Weights of a small GPT-style language model, trained from scratch on English Wikipedia.
Size: 8 layers, width 96.
Architecture: RMSNorm before each block, rotary positions, biases, untied embeddings, some layers without attention, local attention windows, paired heads, shifted keys, a smear gate, an embedding shortcut, skips across layers, capped logits.
Training: a variant of Muon for these matrices, 106M tokens, 6464 steps.
Each number is 50 + 10 x the weight over its row's rms, rounded and kept within 0 to 99. Layers, rows and columns count from 0. The size before them is the row's rms in percent of the matrix's.

# v: layer 4 attention value, 128x96, rms 0.114, rows 45-51, columns 0-95
# o: layer 4 attention output (transposed), 128x96, rms 0.0609, rows 45-51, columns 0-95
v45 110:59 30 61 54 35 33 69 50 57 47 48 45 43 44 42 51 61 45 50 50 56 42 43 35 49 43 47 52 61 56 43 38 53 34 49 67 51 64 46 54 61 59 52 38 53 65 66 61 50 62 61 70 40 53 68 59 41 59 48 72 60 43 48 38 64 47 62 43 38 63 50 37 53 57 38 36 44 57 40 54 28 57 69 48 56 45 61 54 49 57 50 45 48 33 53 49
o45 093:52 41 23 51 53 77 51 70 54 54 56 33 56 44 45 51 55 36 41 49 58 57 47 35 37 46 74 50 59 40 50 54 50 46 46 56 46 37 43 55 73 61 48 67 41 53 33 52 60 64 53 70 47 42 45 56 36 44 47 47 57 55 63 49 47 69 52 60 49 49 40 44 50 48 36 48 49 57 27 58 33 60 40 61 45 45 46 65 51 44 57 54 45 41 44 48
v46 107:51 48 62 44 32 61 59 53 64 45 47 71 35 58 44 63 43 57 39 42 46 37 35 46 54 50 67 60 42 46 58 49 45 45 34 46 67 23 45 54 47 56 56 63 55 49 39 59 64 46 50 58 48 38 54 38 58 43 45 45 56 52 20 67 61 54 61 45 37 61 56 57 59 66 54 57 47 35 44 38 36 57 43 41 55 47 57 58 55 41 54 44 60 57 34 51
o46 090:48 38 44 72 37 59 60 50 26 49 71 41 53 34 61 54 67 55 60 59 47 61 41 55 66 55 37 51 34 53 49 42 50 59 44 52 55 52 47 34 67 47 47 48 66 66 47 50 52 51 33 59 57 41 64 43 45 44 56 47 65 67 51 64 60 47 51 39 50 60 61 37 63 50 68 56 43 43 55 56 39 68 45 55 44 43 64 63 44 66 49 54 52 48 43 64
v47 119:49 50 47 46 36 54 58 56 40 63 40 59 48 38 45 42 57 42 59 48 44 57 60 45 48 45 63 51 41 35 36 28 52 67 38 53 43 32 61 59 42 41 37 48 48 67 47 69 44 51 51 58 51 44 62 65 54 47 30 57 45 49 50 48 47 41 57 69 53 63 34 60 53 37 47 60 70 47 42 48 39 58 58 47 46 35 39 48 38 44 75 70 41 53 48 66
o47 093:57 42 43 54 50 49 58 52 57 37 52 48 49 53 48 66 47 64 58 49 66 38 51 40 54 47 35 52 34 37 40 36 55 55 36 46 56 38 66 40 43 52 48 65 40 24 49 63 49 38 41 58 33 39 58 58 61 34 43 53 48 28 36 44 50 41 66 49 42 60 45 53 44 47 44 57 46 69 45 33 64 57 55 74 58 58 50 65 61 49 54 64 53 39 48 56
v48 125:53 51 40 41 37 49 51 53 72 52 49 57 55 46 39 52 48 48 42 63 46 28 63 59 46 42 41 44 52 42 61 62 41 47 46 44 55 51 52 62 57 31 37 64 43 63 51 39 47 51 35 68 33 38 58 50 40 63 58 44 45 58 49 59 66 47 53 42 44 48 63 47 46 48 58 46 47 49 24 56 41 48 56 62 57 51 54 68 35 44 44 66 28 42 26 38
o48 101:59 37 57 56 53 33 61 55 48 46 46 55 57 57 65 41 56 41 54 49 57 41 45 44 51 47 45 69 51 65 42 50 36 44 58 48 49 57 45 49 45 37 56 56 57 34 47 46 73 68 44 40 44 67 64 42 24 50 42 60 52 55 53 50 54 48 65 26 38 60 36 50 40 44 63 40 61 66 40 54 37 61 33 60 50 42 63 63 43 59 60 50 46 34 61 54
v49 092:45 35 37 56 34 53 41 64 53 60 58 45 43 36 79 45 64 35 32 41 57 59 50 55 42 45 34 70 43 49 63 33 42 49 60 50 58 71 32 54 35 47 59 52 62 48 44 45 47 35 42 51 31 44 45 51 54 48 46 53 58 37 63 53 45 57 50 37 54 68 44 50 51 43 32 48 52 53 48 52 61 52 49 36 47 48 49 49 47 65 43 36 69 41 52 50
o49 084:58 47 57 54 54 47 65 72 58 35 43 43 45 37 47 61 40 46 43 54 40 59 38 47 51 47 39 59 57 57 49 41 39 51 56 52 31 52 30 65 37 46 51 44 48 38 48 56 55 54 39 44 56 33 56 46 41 51 59 28 42 63 40 31 37 48 51 55 39 51 61 49 40 46 37 55 32 48 39 48 48 42 42 42 62 43 48 54 42 57 32 80 50 55 34 69
v50 093:43 52 45 61 79 34 46 49 61 53 45 50 54 50 45 47 29 48 59 65 62 71 39 39 50 49 46 53 51 49 51 42 41 50 69 39 39 65 53 54 53 45 32 55 56 40 58 48 43 57 58 55 52 54 34 45 65 59 45 43 61 42 42 59 41 50 60 46 51 60 37 35 48 56 33 63 59 66 55 67 39 36 41 48 49 44 40 69 54 61 51 64 48 67 56 64
o50 093:42 57 42 61 47 62 66 49 41 36 37 48 45 51 42 41 49 47 62 38 37 44 57 38 60 69 49 51 41 40 58 54 42 55 49 53 41 44 62 59 57 47 40 60 43 45 79 45 44 31 39 30 35 41 59 56 52 68 62 52 54 54 48 60 57 61 73 66 44 55 53 43 66 45 44 70 52 49 60 58 45 33 61 59 72 47 43 53 48 58 49 53 44 33 55 51
v51 100:50 44 49 62 53 45 56 47 56 64 58 62 54 54 64 39 71 48 42 46 61 61 55 45 54 35 63 45 53 32 62 49 55 40 58 31 71 45 43 71 48 62 67 50 46 51 43 45 54 45 58 48 51 69 43 48 62 52 37 43 34 50 59 59 50 58 47 44 49 76 55 48 43 59 53 52 35 38 49 55 43 60 61 56 52 41 49 51 74 41 36 64 69 58 61 63
o51 086:50 46 62 70 44 41 59 49 43 51 48 54 51 53 49 63 40 49 38 37 53 39 56 48 34 53 43 60 40 34 58 37 48 50 50 65 41 49 46 48 64 62 45 51 59 32 66 72 50 37 64 47 38 61 48 52 54 46 40 65 56 54 32 48 49 54 64 68 63 57 33 48 49 68 57 35 41 31 60 33 61 51 40 36 43 48 62 59 47 42 59 56 56 33 59 54